From a checkpoint of a small transformer trained on Wikipedia: 160M tokens, 4880 steps.
Each number is 500 + 25 x the weight over its row's rms, rounded and kept within 0 to 999. Layers, rows and columns count from 0. Numbers have three digits each. The size before them is the row's rms in percent of the matrix's.

# down: layer 8 MLP down (transposed), 256x96, rms 0.111, rows 123-168, columns 0-95
# gate: layer 8 MLP gate, 256x96, rms 0.136, rows 124-169, columns 0-95
# up: layer 8 MLP up, 256x96, rms 0.123, rows 124-169, columns 0-95
down123 102:509502475520485510519515524501543474499503526534526534548469507493493448468492514492510492500512478543528457476506553461479456503454507492487507486516505504501505511505523455506468526504485503531516478468508522454512460469495511481464502496522497485501514512477509500515589480457468520488
gate124 114:469484501508548487500516523494468527501489475523456526545516499515527505509537479501526495529489486478501519517512520500526502511563526521511497465518471504487497502512473473499475479479465460507461435497495471524520449482454487508473545525519522501497497522489471537486467460473460501465
up124 107:517496466455519545502512520450486537479487417508496477474481490514499489509509501499483544533491526540512515497491457497473507488493487510504471473509476475472495529492465473553518477500519502497527457452447504501490510505474495498494527508509538535524485520499485536551487499534485524519
down124 111:490516478480483497525472493443530481528507485526497492470482488543473475479502488441524521491522492502522490479527535507519486507457471479486498473531537496470500467433513470505495503500498511508460506438552488512494503529503479494539499499513469563468506482517507482508523471516478502545
gate125 130:538484500566539466514467476505496535506477509506533520494461503465477481499504485529480503517492466535492478493499514481521541485523500498482484471563523482550509500511499514547543511464465503494471479517499530555518479485493467505505489534491471514471530536528491483496459521463501516487
up125 108:461532496499475570492499538533508509510537523523504508518552519512479487506521536461477506505471505495487515488519542488493492563528512510504521498465510506483515493502531510482514451521519492516481504520498484451454480477487531490521505490562495496526449466466479497454513463482486495510
down125 112:502498483471505472530496480492511516498423514508475465498513486555483507439526510499506510502481523535513438508486494497537518494516480442471492500497492499476501527462487562472459494495517495511481486510501493549470484462450500488521524559469532498510502493483520513485497519495479507496
gate126 105:459470517531529534529486531531482554501489491499523480488479498456494474509513474514507504489501512539426489485490509496495467470509532429454521495488499511517489495528490492506512474469541493491457514484490568494508473499558523496498510513523483504498504522471489507481502546481487478472
up126 101:466489514506476501520481487478509533497509498491506447524533481502480437538493487523456488486489479519500514520489529488571499533483478481478518486512484490509465462486488538524485510492536531496497498517493515504492456500547467464552518532477494474471499497487458485562511507460504529486
down126 100:474476479558497470513515496481509524499484474439535501504462466497512513535499524474526508529520520526449497494514510505573476503550495506498508522503475511502490526496513511514487524482538490495498508442512492555504502472519511524523497474554485539512517488490501520493566482492515491466
gate127 110:488498497484504518482448477525539518522482517497517472537501501547475532499475542473472516504465494508510493519557497503527511486531539518474442513521526512511518512535490547550482508520514562489472470493503506543511515503490516499502508461511527463508485542536511492531510536521487486531
up127 098:513518498497526455553491502507489465490483484483460527458481468558504509467494486482499534529515479493529558518518493516487469486537504499490487473480512494524462480518502510444525473487502481496445501518535505539520491483497492498485540428508523479510480459461494487502478485506493499462
down127 101:510507523512475510507527483446501440506491478527518491500539507498480488489519486541535487484514529462486524486494578497501515533505546513506509524541530498509542482502539482481502510512485459522504510512497497429479456465468474500475474523507500478480493530506498527505457479491507478538
gate128 083:459560474497510484511539522548506554498527493524513486488481514461484517531531522486505501470500514540499544472464506513520490489507463491500501496508487489468539529488530493508494510502481476473509451501540544474523511489496502492500454492477485556484464538499489444460478509505509480524
up128 088:496521476519575497523496489502521535529495466520488479527488498466512487506520510521530452502501479474514476499497539527502485541490485495472526488466483539499520458509556545517488449517516478503498494548508478476472483507539461471514497495494491534470484521496493456529500540479484528535
down128 086:479459517491481487491431502471455451530500487498535503481527523504509475484503460513494499477522488484508491551500460539456515479534497507501510525479500469489508483488472505517487519531530481481516546485492491540493460502509516513536538513484495536570518551522478468494502485501513502525
gate129 097:458483502457491544529546511477524517513483519522479468534512473523537514502501489489513520482460549501491495493505521490463491469511556522492538446521523471528481518539473477503530536523463533485508534503515505509487500505484548469502463474519495464526483503496540481478490534481519520504
up129 095:517508500511484536509524455522493487500486486494465481520528472530521553483498513474510518457462508504484473474465535486491498470499519445543539475498513547531504502521511472529475526495467492510491512504538520505453500528490557497499495538496507490539505512474485497532483528493528541556
down129 094:480491502475533504500508493533476499505492478533523513529488487518525492507537507515543513480501501532486491476505483537452551510491502479514484478524447457520505473495511487506504513510512482543490516506511462456518538514472496534504450467532454462454444478511512466522496522539510464534
gate130 085:526505472513517517542518498497535499517465493526509530509470466526490496482483497491472549491457492503503496512510500487507518524495516511471460528511502506480522581493494487497469482481471498539432488494495538516462503478498500512543517515500495496535506528485423518483517504514484570502
up130 088:538519459489476493510497502441505448512497498518480526502465480545499534501496499460527518544497484535491491498493475462500476524459496512476500514489470502479507504482455468531494482514522502523491498495486500534471537504517463513469504523502526517553477516463463498496523481549478567467
down130 092:514510552496463478533568488475523512487492534513492505455524512519492505530488506418495499536471501490470521485488480496490494444523499500518509528509465489501489523512539454495503533490528481507502501481513477481494503534459475508465473513528526489498463475495483490499551479441502511502
gate131 117:501508512501495524495535479508491524505467500487521527501499529498517511473496490504511489474476515487497496445467493513485528522481519503472500496567515491528546525532473566475488532467490528515541513501519501544524471436501461463525538486502494509476545505483486499436471467501522508502
up131 100:530499502511500496478498458460456508514498495452477553471519527526504525455505521476526472496494527505520515501537469558502494489461492501505508502496466508480537455520504544514537498505537487520545521496494476557528500490488468506500515516487525524536507477520514513497462461485517445490
down131 107:484501491504513477510510485449497506503499532507471512506519515491513540516486490505506474504520473535545459501507532492550495493499477521500527441490488505501489482495523447496519485510504461522472529508498479422494512548505448550465457486488544481522507491477500493487562487499479484471
gate132 092:523499483508506482512467546502541510448525508505483471488490462502449522493452515511491505486554518496512502479497481455515515472515499500579535466494458528470498482512480537467500524491508463487504489472513497527498525489467481499483507474506492516554492500459487540517474542521506521485
up132 095:519505509473509498487535501491534536473511502513459487465546506486523499510522545469523527491501532468495502486430505464532543551495468527473487511520525497527508503493506525505453503520531486480502517538557504500503514532519501491483471479518500498489439514490539517462463511484463520499
down132 098:538523518531485470435476465496493507516484529516494499523489478492517498476480515483517566528490491480485471525473450528482507487513523480500468470510478494514487490503534535519529463528459512508504522511476491546506532463512506537489493525504509493517493492447516546523467459518511460461
gate133 093:509500434487523496508484464476497513481534501509535478506463522473506480531488534480509531512528516482525513503505473434455520485477540526493498471516498502574490520546524480482518499493500512536521522486505527511513497497443523523471512452489519462456492528508515509471474519512497504512
up133 100:500496491469526552511535551537534494541481528516550486469501485472514514505447508508515500520498497448486484472518486519504537524494515506524505493498491487506481490464468462530542541462487486543533515504484494513486513519534524516500492522513507464498526518566484543513511476476512536498
down133 097:495479448495518524525447495455484511459537499552498483515522524504455485531518485484495546496515529519506488506473516516509511486477508485526506503526494461533464485543551509503487480495549512467505515490517477473460478562513467525477490472516507516502495507477517543479514495533471477521
gate134 142:468494559505510506469520481495522517507460469496501527540508491487473503487508546543494484501504490493480528499495499484496527482470471511473485508491546538449470481459470476494528501464447525531487495490509530481486545472515523534535476513521540529515483468510546506493517471482550514485
up134 106:525528482507498471539469528512477478465511525559484472485520507474544522517502479445494512513526501521515486485481510498506476490498520486522518533485413451510495530508539507497484514515526457488516491491485479489484476522485484472507468480463470491518480517476476470528501562533479511502
down134 102:488472539523494531485533497504546539523503465485494500553503480490486517492502512508478474510501485462479558494502481486528506504481466499487490512479543530445481496451442511504542478477470527511489500490478507440513532506516525515517495495475530520500473464508513519496522472437519497529
gate135 108:500515501508496507469484466514494530510440468461541461480460514496502494445484506501501526522489491533500492480525486537517547510520484477477483513477500505486467510503503540505477463522492494509486466483523510499458516495474520468510465489507502486446489514526437497541454476508493494568
up135 105:446493532438509511491476519501484508507533526549461519485524516510475505522499562491513507495489528488500506495479523480496489508490509456543508508542459494484539499484518480491527499548451580489508480476494527451537490493527511489496513497479478498477514475504509500506474524504538475481
down135 104:550507459496476482509524493519470499523490524513476536478472557559509533493504480506497503504521485534529471497494509478484476504521500493517510469510479504503490512487512525489472512500464459510484488500483492471470545428490500478529479457531490499495483513474524490506403479492490529508
gate136 106:486497515481483550528450529534532509540464507482486463491549516515480519451477488521472509524481521497478482525522498477530492484499532503471495473515484510510505489533515524540508494499459558515483539473518545537479534502468469479550489521489505494509523515514472486476490464513483525466
up136 107:528488505495488488537496501510463529486510517519471515465464497509549466493503485502558523497524451475502477481486519493495514535517501493528474497522475482479453552503505465490524515537515482473508475501485502454529475471509525504504506434499537573474511454516519510532505499525506510486
down136 099:503465525497496533508500484514505489524491513544485499504523500477460524480496479472520503460470498506505497464526545472508503492520520474516446504513521504486561514501520488473523507508464512509508508508490516493512494501472517500505493500496465486513497482467543499467371519508553498504
gate137 099:474508469485531457512479490488551537506481501449539502524507496533477525486520488505528463501478522471484523505531487528493506558526536513502524488515535491519484490498490498468507494486487553523491485500560488488562509526503493480504522462539498532484511463557509480488503491491460480481
up137 094:539520463529524488484515485509518485462504525501481443461511478522488477505506483549457564456515514445479460501490503487498455507530525517504509508541486493514453535538516493538515509514487489479480512490482529490462491481480458493498511462507464485516480474504481533509496502516467528511
down137 093:487518527478508490543520525456531533515470439497509480454505509519459518449544500509507485558470523510492510515484525549503509506484521503494506487481461522515484527486494515508485465509530486484495486525495502456510534517492500470479461490575513543462465487523509498488512514520519497510
gate138 107:505519515501518552560485503534512526525528488542498453495504472466517503482448515523510500539499516496509480513508534505509505522521496490465523561506507469536457526492523487501480501490498491526496457476515532474519492525490528455514479473527459497544506526518459465461524525522480504501
up138 094:532484517465496553449495446473482566476515492462509520505530496511527490498526556488500515529524503525491515500496456495477492519491456549519474475495527523464438511493501478508476468520493491532526469497508502532495494493533491528489473476493527531507458502492530481511481477517485489501
down138 088:472505525491532511508530518482505510492511515489495470468504523489489511496503462519501496487482496497498476512491550509517483513464503507493521494474496514495466514459520484506521469487495499462516487505467524532502506426501542495519531521552469514541518517514494532478382493493472517472
gate139 087:485514505495497481442552520540502503487484540536532530473483527502523473485534500487491522437481492531515540496460527523469483474486477492480473507531520496452462477484464494465474487518473480536469498512536525493490532512495484524466475489465517455479489531502493498520525485509482520520
up139 092:509498511494506532448566535535508496473480502507528520516458472508490454469534515467537542529498472552527473527444530499511501538524533515468456539511505526494493535519490491522513463500513506515503472493525503489476498489528492479497461518512500509495496528499521485505482491522445516490
down139 095:464512485502464511530502516477501521563478456487464521502511521490477519504522489481469472483491559473464515460475520474488516482488466526469498512526486479463512482500512456506532488482475487479493511474477482462477510528493506498478486512440498526498542516481483481453533496457538469522
gate140 089:451509473471453539475483508471496495498485472486479495512484501463495474505513473491509477498531483504482421474477492486521496510496525516484525488534466491479515507471544489491485492502518534527486551498557498484492479509523478517521531517522509506561566493494535471479482477512468527518
up140 099:523501517501480476497552486472481495469496449513533543534451554522525466535528471507490482479523528484494514529489503516520500503469528484521460459537532497473476477490509464541476491513472505470490492565507500459515516471531487492491511465523519499492487511532502482485482464518529483497
down140 099:489453483470451537491477510504491484512507477483482538489551503520477477496516503542510517485519508536474491486475504477510475515525525509506523481499469518479517485495493471497475518502471472466529522479514448507550487545475521459433539475516539516503506488497446492519473499541482500469
gate141 113:479513503480571508516489458501524502510507528514487527504473476507522505536492511468506505471500519480485506496505499449513505467523506507495556487511492462477533516527504520505443460471522504551440477532510491505527476508512498522495535484531465529470552499485525509461466515513460486490
up141 105:517470475484511457509527461517493468527516496542485574486533464501510567501504474509524523526446488492495490492523531465551536479507514490508522501505507526495523498501524529485514508461473519520472515455502509523497453487526507495517514470529458500483547503501513499477524535489530502496
down141 106:511526554419554531518473507468518513489512462527522480506485517536461536474508501502519565469504454454534501518517478508519473531511505482486486502527537487513532478508477516524529478518471472499525498520486482490550493491502498496479461491520522487506546511508520514517508494500495502501
gate142 094:557432497496499556481499479508501474499469485520489539475460514462503510509498506525504513475543560502452504490494532539500526510492486483512488544480503473495507505503530481482507496505512472517465537526495492505541500500517500518511478480523508483442493519501508523512459482490428520477
up142 087:501501501495506486513538498476521477491540500553487484524521500472464470519463516502485484486520532483494489500502512477516501466519513469520488506508479510491521560503547522478472508449445570521509504472495535516470495473502508516508506485464505470520500538470433503489527527524550493483
down142 092:482500526535530529502488510556504514486458542510491476507507457496529495466475492491516537473515505531476523519489469466480504522506525480472511546506554495477514504521517515523508511509494472550534514511463516463453494515494454493512539543495459514496529530488457523519536485519487527480
gate143 095:527519499526570526524485528486508530478511427470507450491497481499543534504520506498477555474491504526524508501492512461468502484475543525480502486465468469508533493531536563494526466475504528514501470490526469530519470518544514505470500497478487492483498514504513498503510510493490482500
up143 095:459490510513494457482513497473475496518512501491511510465513467523538536472511546486479484513501504508510481506509461511522523471542491516451513458493502479492501468544451448498513534510455540463505523434482466523478469488493491544510526512501501490464522473524489502534503541495511498491
down143 090:514512504477511539514508530524547485528479520490482479490471488461461484523501461483510512507500461471508486446470526463464492526515506506517526534526485511539485486514511457527473472518499479470493491505511524450474547484480533506468479469472480480492464518484429511489493522498537513523
gate144 096:446533508462516523497505505557518528495473493506473479510493452518448537499449507543496545527492488495510501494522495537524504465525478503480498538490487516481512502498513533518489477520470503513486492505560556534469466519548487484514521508530487487478494543512524470497471497494486527498
up144 099:458538513440456499490496517520481531468502458490507488492484501513483556477468535535503507514541487492513518539479506522489502452493481513479502523487472520472509497444476508517477447543466488530526498513525516509442460526521500492492468526491508501480464521496537491512512474495495484487
down144 099:461473523519469493427484473466515440491519495495512524494489536480537489515509499502492474503463474493455524504519503438466525430478483516511494497457500533520507493506489518465489517535478505497471512500508471524498487542451493511512516500472540505504497554502511478489474487510487492483
gate145 093:509525485512483497476538483482482515491458523500509495544550520485486514529519542546503482510486499488530506524480499499549516489556480496516497524497524513496532452475514432509504538488480467485503540510489445530483538476528488474491480467481535474479511505528507515462467514492498535519
up145 101:535513492506512493504490481457499521505467528480519529497482558528527521498499480526524463539536502515491473514545488492495469479476515493483483516464544516520488504518466495507465495504486513454520473490531485487472538459476478472508517545556518485472500507471480530460491553477486540481
down145 100:477493510508503521431489540528508507531553479492508451499473522512512439525517490501482503482530482451520508505491517510493479485497504518526479516479525512473469495512500477507500485461489519517472484574510490518527505551432482502557513503506516505494537500493502463525515500491489469472
gate146 101:535483512520472494503527506506465500508489527534550475540515478477527479478470513499524509524486469499581453476458505510565503480518478463526503530527503508502496539532544519478507483507522498519513479536475447502508503481496503512485533547482489514502509528499506517491461500500506515542
up146 094:505488517493536464467483494514520497533473519504457502464526521473496513477455498508461491494487507503500510493511508467507510543535554511445475495488513521540476460487504483536473517518479461552514524535485478504470515490511481498525491516491512466540479502491524542530528486550471554490
down146 094:490483510474502460540506499568498526519488528484505564507492483456505478489463505477502519535477507522482487506493502453492523496480523497518461478522479510474534527537540530449465509502469494576525522450502524513510509505473495496492502482482466506514485530500486502504478467511501508544
gate147 092:502490501467500484479515492478496539487497499454542494537515510502495459510563492532531471547517473500520485508492489466505489486526461500553491483544528525476436491497452480493473474474486501539484496519466529513470504524549521445505489477517515508524510474500475510490505504488541512494
up147 103:489468535498509526513478490510541548523502473479511474532498512553488488487524524519485452489500487510461512475533514501498505506525485499530498523484525507480507503516491524438529473512494505534519493510512517519496540530530517460506476512519523514408485455463485498510522506563494488487
down147 100:503479509510491484506543496485495496524517521490449502535488522471491520485497452473486532479483512501492493520506512567496513532542475550541528474492504491498511498473514498470499525514521470497502496495479449580451515538429521517476497524529491474500517479510490484476472497523492503476
gate148 090:465485524507460478502473497471513543487506491450553461531513488526512466512524493545524480480528486531462510482511479507445495503496517546495536512474533505564527491513498516510437471484491524511488488514507510474482488485533502486502484494481512507561546486516483474473500524482495504501
up148 096:493492510484492506471486512500518555490507501480528509484449425508496437526472474498514495505471460462529478489473490483541462536480499544513476514491536509537508500477567515528511478510522482516508493516541484472472522499543498491496460500542502502485501478490516496493503499473475515539
down148 089:430535518519537496494518532520483487517497520524465522504547500502461513507526463555504565526490472453491533511501491504516536455506474495501507474493479532454524496471501534444476504507525466480485484507509505501505505463468510515503519484511538483480515531467524511517496480518521498484
gate149 092:499433476518497536511494509472542476540519510468519503497528521519529506490488507496484497520515534475508490471544468523502517524452551521489517486513522499501504486488487538498516483536511523508534532519502535521504509465470551479432550507491520507482496489503492521440512482506514472464
up149 091:480485524436479472514499438483529457485491491434492509515503525521459498494493514481467495521489526528529460490493512495551510513511473490508488505512468470516440470493477499506496455507502543490464503503520494480542531512455471513523471470512492501504551495497514491491532462506506508503
down149 091:487525461484516548507472539485486497505481510463514494481505482535487503452490494452486500455491505510513491496523501493450511462465506489514532523488493457517525532479498509532485481538440458504521498490511480487490494528517466517499505500507466533500428508514552485470449489523478511477
gate150 088:514513493526522537502483501487492508499509450514499500553473486471476521499493470502512470417514511515539494482472545515516466531501491505496504503463501490485507538462496512488489517531525534483491487536480521534476491469531489519489513480498470453475497463440479505489501558520532477471
up150 093:496529480472507496475466508486494513467457527493478502522524547543495507513563522546490496526512506526505525530493483522529513495491475501513494450479505479493526457485510475537477503453485484477524564517465466504466475511486511509519503491499503470467466474498495524472503496532453543534
down150 092:504523488494501535503491537504508464522517504478517520546520488494505466533538427515512495483496483525552513506530522499486496491509534500509482471514505523528527491467467490542498460539497511488490495473504521517532466497538540521533526452488504475502493468528490501502442541558488504518
gate151 091:510520494513507498499495510507508477516507496477513484477478526513422468494473545545493493480520486529480513468478492480486510498522492521465474447506529524517499482519540522517531463471478537497503528539502469541483531474526503480496564483505518497477509487506472526457486520568521480492
up151 101:497480508544511500458493490483488498503498514505497506510467514470481502462485478476522473555517501477514501530490509538492489519505512494505502511528495461454489503497439476468522492526460514491527533568475562510498460487475471518523477505485487522444503465502487519540527476452494532494
down151 098:489484491532506495515547539476454479510514498509499511522481462494502516493516443467496495494484503493551491509530509512476513479515522511498496489499485522520497520490504514526542551560471485487500508491509511518507506542454449483492552494489505519513495479475556472511427472495480473547
gate152 105:509510457533503523518488559510538521517483507535534494537455529511528504454498470525464522529507508490510529442507507500486537493451483521470501546503527471532497542531478507509538494513462525521496480515501460514484486469456529515518510548528511529488519495516482514490503500517485507481
up152 095:491503475477502483532505467484530491502542494531494487490511512481477437535500473535497505508486503471460528539519518483464507511572528468549487490519525536527500462441477530497435564451499483495514513499514542515517488484499505503500519503491501509504514495475526502490504502501526490494
down152 091:539464484536491478506509534462531486520484498473467521550500511490532520504501513499473528492498485520490509466500509481512474491539507465547487502488484504507513494491460517470485538499453533484490499599505527530479484502489498498509508526510526500520545474525503489486507521510551499561
gate153 100:516475461489504520478513483538449514503522510495494491535487493493510530510472500538496478468503515527505501460509523558460517494546484524474494496519514543488501506480431525500503528507474464509507546513546528478496516494511513486523515493473495501511501494559467505521501571485553508513
up153 107:535508532534505517554492462510479482540474535526475488508496499539478538463510483503544479509474473511517566499474482487520475509504488491521477522479539523489526516529536463483488474481481527486519492509507479469475502509532519543535505517524453509472490483519497529494513474513463536543
down153 105:522551508516502517503531510532497503515431507502524455504497518496496530474500474496482484534495541483506494496503472463458516453507513511492502505512482485536505515493555539497489492511512488539508469491498513533495445492431497486502472522483471502507506490502538504454460484512430481519
gate154 104:525500472573497493486506510496546508508459497464528502506535542536471513488519501499483469479486562510458511517507471525508526517529469524499477518511507527468483499463521525496541497494472485473484513486542505535507469429493488512455495517506512465489525505499468528501487525535477517509
up154 094:465548524502500493501512534566499471461492510514530534480473451498547509492508483513495474503486468514545537499488510477481500537499487488469467480524505487501515539481512490520463470480512507514456520522450471480482515485468477462484536490467493504464508504465530496510492556519477476514
down154 098:528463455518470493497504492502512479522515512527459523527481491472508501523494531487465522448501472536563512538515518477480497506459495471497458493521493476493499515519480550481476514463480458553519498517475496509529494482522534495518554469488496524484460491463488498501485507506461469471
gate155 098:467513499485504501503463529514513519494497481488513492481473534556489532511478483541480555475501456501451516484502471478498530536541520478495494511482538515493525506469508539479490474517514499471458495478544505541438503506516555505518525477478526473536490547495502522495460487492512486500
up155 106:507530474531497490527502509478507523512514490529499524495484503521460460498497486576525543470487456492461525487450510452481526472473509498480520435498520476513506470461533512508502473523532510497526470488513498495480503513494496491520537485493513469525530520512496528453515494455463510462
down155 103:529528517461502482462483513486523493467518478482520517537470502484495533497491527511502506533547465508479522494514434486504489502512507506515481503489544516496486511491448523467507480502469441495440482493539498566485493515481548540521499502511527477506561506496512502477533510517505489490
gate156 096:484504465456512482499495538489523500506502518506485447540527487480493463477475488503490502533490504440500492490525518506473457489457535512522527533489508503458478487488473499448503505502513510497525523535510492502480538454510535472475566520497525501511499536488490525462482502549497503555
up156 093:512485505496540494540517441496538527484543502540502493533504493473509534535525532471519501475498501551499515512533487512444489506464509482505499528511507516467536489508451538477526515451524516536502505473502522525491505516521529506510522528464498487494478525473505489480483531475484431514
down156 093:512504545504513444488487520528485481489484538526470521509507487496504501531481479537568508509489470457520515509500509531465495505462478487517541533476477514479465477490491492477521501501536502505514488538479453490465476491526548528508508506475506512491526455490530511518556469473447502509
gate157 112:518495497525529475500514555486455486505478489479516495477520503496525489513490506507476525521490483493493483505491526529518522448505491521424526522506489511525546463504485500449502482486523550515453499469520479539502499447473509501476556495456488523543487515508492515494488495461457525508
up157 101:464493510525504510518532480502489544486488561487508514480492533481477461487486479507532501488486499518477504469486480521512532555503499451482503510488471523505504525501446479509485502464467465496537493512491533483500473542564478511489474518521485507482459528506517499493481486529523433549
down157 095:449556496458487539541507488528484522439460498477534472504490491514500506514503490493533505523529496498476483478501520512519481508507508519506524497484478444504485534545490486516477506543546509472492525497480503529540441436506485473482505488560523502492506490492506521480504520495502527484
gate158 097:547476483491525495516499502489519486538502473481523485485513465506464534467483482474489515573454476501486490454482498509494478520521470492522449472522482503457477504506460492486560503513521509518465518471506553550504526505521483479552499501496472491492521509500516501504482500521506487557
up158 100:471535489507486518466513475509515487471500503497496540535514501513503489522487512543463491482508515482535452511559544476486525516525538520514497473467500534528505480481495542519474522477468536480506503531480453442499500504447531503528522475518518488502512474477529507467520545506528467505
down158 099:454465484480481515506489551502508451483485517480526487489501458510485461495503528509488515510548511481515490525496502535494492518517512536497532511523467493520511460521462494478504490508500516478533472504482499598503508469468466500486534515511480509499477527482492533456453505510510529551
gate159 091:483488420540513527515527502479536546525498484535474496500453488489472480500498495478500516477492473491464494503499493454482497526508521524510507497487545501518471481450467503521509503462518524508512501512508517475508476474527524504525540531490519469544506518519457549479494520505445461517
up159 097:440485555443514489492518486519478553467502495489485509506474492521474502503508572507475488502471443480477510518497467480506507502490512480503520473469497468522456511468496510501533497512518524525488483466490500502517536487495493503460507514498546492554481493455523505513523499475444484514
down159 094:517503525479492489478465450521465517502531505485452524514501556511494524523511521480539549496502466504512577509439521453486479463488486506525501497519495426472505515511511521487515470538485486506473488450518504516488517517502502526490499505520521487503491449512510494510489508523495529486
gate160 094:512493484543481526488550488496505503512459511482521487514515562507534469505450508569500496493492435483467472492462501503505560513486494466502496476457544515526504511507472490515484495486509506516511491504495468482520522478507500499512494546537460488488495497527519551529481495534521527524
up160 097:471505455520497453506479501470519505531555458522502484496476554514496506522539522481485508536449492496484454526507522481535541517469517461488493498502458468490473501529537514520527479520480484479486521493528497508483448505506441504493515488517522506456478500500510536509507481511545488515
down160 097:449490490494473469491538498461567473506506503474496480483517465517468488513501489517486473518460541527478525559526547493514539503509506506465511509472503503476472516533528449532497501508510499497510477525499492455502477513508504481476475511554445475497515489530505521469511529516516538503
gate161 096:469502522491523497536479523475510503542481488507548449476447551498496468485492511499504504507492460485473503476504515466465540484501525468449470532496508552552516485510517478487481471516498472536502460491567497496483530489530513537530531481487484502483500513521511492504523491532481499508
up161 110:515548514493501513479489470504482508465512543520470531513509543493487552476529485508497515506495491527523487472478478532515471525494459502496501518501504479450507533457548526459518527526532478514533496490505508542454507513533504468537484470514504489508451509439511493467481502519538482477
down161 111:526512515511514463518503504478519516496509504516505508487502509491490535522505506488528503502476497469544505518478526469497494488504504462469486496477563512493493527474520494530534477426508468498454519488470508488458496403479501506439513521548499509502544529511485474503508531482488494517
gate162 099:509481524511538512516502495498509517536490524527452497510485530492493510455494445510521486527504486484486534455488546502490501513529457463499491490548506542517489476516472490493520466524445499483510483496513462505487541512519528482525470546510435484526510497479477502521519547510498550506
up162 091:511469473493501494501536485545516519473516492492480510488490492520560493498459542540462534514494471497471538478476472488502475493468504519502583477504501526482478492513492482474468461522538526540518511457503491532458555514496526474518490518492516474495491515460518488487502494524486529501
down162 094:565523515496512484525516463492506452507519501513460444497479491507515538521463479531499469489504490486495500502526487574487541504509550450505473517465509465506511494451512500494487541510520514478490510506513491488504545514525496501497515491537539505532538496516506493525452521512498456485
gate163 093:473483442518523504480483532524469503493478459483554488505479519510478474515448517479502486501495482517478451463552509483517546506542493520458487516501513545478491529507485454524493494524480518467448507506540522540482505484523552511510504497482510492517507493516537522484471491510485526477
up163 097:455478475508515447468473471492490526481501501476524542496467543520501473519495532517495488538515503522542485498515505487481528506539513469523487485500483499463478543477476432511513529523525498464485458513489512516473498515492528522520499540516509468536488468479528484539514473533543503528
down163 098:511497504489512485485530471478475536473511469493480480462489501534494490512518511487538558498481502533496500527489446559482496531501516510519541482474493498547524492481523493523497545477513539535521521482500439507517533511482471500455477472490472505450488491510498511527501516528500548460
gate164 121:486509484502554514480556481505476549525447475496475501495511482504476487475488498518494534518480520470502464460527486520520462509482486504531545502510519516522533515504501503460542471485506546472484512510510494488505511489540515444557499477496464540500519507534475517476461499471466485491
up164 118:498536523521489509491513480521517491479497514484469508490496459517489472551507484512500545533527485492518451463497496496509498512468521478540538517495498480555539560486497513492518486532513500497547540470475519484504456523518473455518486495519453555509520522497480508515497535516451497523
down164 119:464544512493479510492503494505509489515522492470472489484488484499459452477550484457480568497489493462518436504495451510501522515476539509530461506472464507489501524507541493470501486512511496484486484470480499492521518555483503448525491510482497526519489433497470492521482521513484509497
gate165 105:528450493507472506491515513452510519496447459501539501451505462501452466482476501503480490474470470469539531491526479485503502466512532499508487509508501478484493533494517490524499525491535503507481537519436504534533512511492464495460509504520487518473567509548467499493474488481498485499
up165 103:485495532491526462512471454546469491517555481486525485544515525451512525510526490481540488526479561514506467500494475515497535493520480508526528504478512473480496458497527495483510510462457494513549480557517474484491503528482514522511517539507518467503502530475511509504476548511503510521
down165 095:486466480485459523475476506498519505533475497543500462491486524528466503535499583545470531468499485489485495505508527502488493491517507508518530549553462484510466480481491495467496503541442493464504496544506490494508476508481494493507515512504464510518477527568506480494473508510522503482
gate166 105:459513491497495537505522502525506520501514501519504483495469483505474507506516521486461507504468462534467509463520569507503532506519458524459486499554502524513532491490450498484495475455484552499536462489489521551514467504521531463523496509545498487500509510486469474532515490482492534539
up166 093:502534515514513505510506467504540464528487496447500473508534486486461488503502522520505479493483539449536528447513429509456487511509539477512498506481470511532509498495523515503488530512459505514482537479492552483531485525504495547471467503475489515500518516485529493541476507466469468488
down166 099:501486504494512499502460539542478534495554518519470482540516514479483486419509462494499491480495503489520526515431500483519503510478512498498510493478498498523521502499502480488487486483517484481461523505506528455513535461497514502511563501489497489538561481516478461503532523499484514554
gate167 108:485481508516495470510527527469479532506477485552467487516511509521515526509537504504495512521475530500547496493492523495472519483546504479461508565484512483491510487524520508516528541457513509476497540478545528553506502478540488444496478505472475514509483502521529550473478536498515535483
up167 101:547450488501475470491522497481536504505520488489487507533502524498514515506564450488494521479514523522520486519474532449485513518514469470482510515506493519478524543487526515541486523491545515478479508488535509543497529480499500470515523534497485497516514503497498526489458553551567507493
down167 097:542489564516519507511539493518487525453508464506505476470499494494528441470477500506535474514505480460515526506493513489472514466505523516482526502502479461544457541511522484525495522519522519544500500472470504438507517517489495509534513469508528508460470522470512539529510493467495503513
gate168 098:525502469546524517489518542511504501477484506495503530483484473481545501527501496536520495476495523496469472486464516500542496496479463470501537503549489482493528510504507481495507467499433542507510534506494484491463498473518449512497537569498486504536488532499470501551471501457469501499
up168 101:458504520512500532475489506465526530502536499503504487511485480515508500485475539507484516513526399513517494447509485516447533484506511480518475491468518510524533512482439501487487522544483482489499474513507512507482460538477515541495493505489467527463480492495493462531512482505495511550
down168 102:501510521486506516511568503422497506500496518480510523531491521495519536487500482483531431466496513491488488503529481498562499492467516500527472536531486506505493474496489517510516448538508525519539497499490510476507489413504501473465500530512482472505474496477519525503502525524520492505
gate169 104:511512490497502512482493479481481534578497453493518460492519549524481459498466522496513479484476507511505504486521489511503516466505462475502464485481492481495492562518501472481517557479519559486487515465539533526507481478534502497503470508501507509501517482471511493453468465495504492559
up169 108:486502533507512468510501489457548506524493462518490490518463519517459512513522481459474494511462460488517500456434520496518486515509500477518502497499556537464510486533497502516491487523514498453482477516514532519503506538448538492477472453497500509527501525535489518513483507450488453501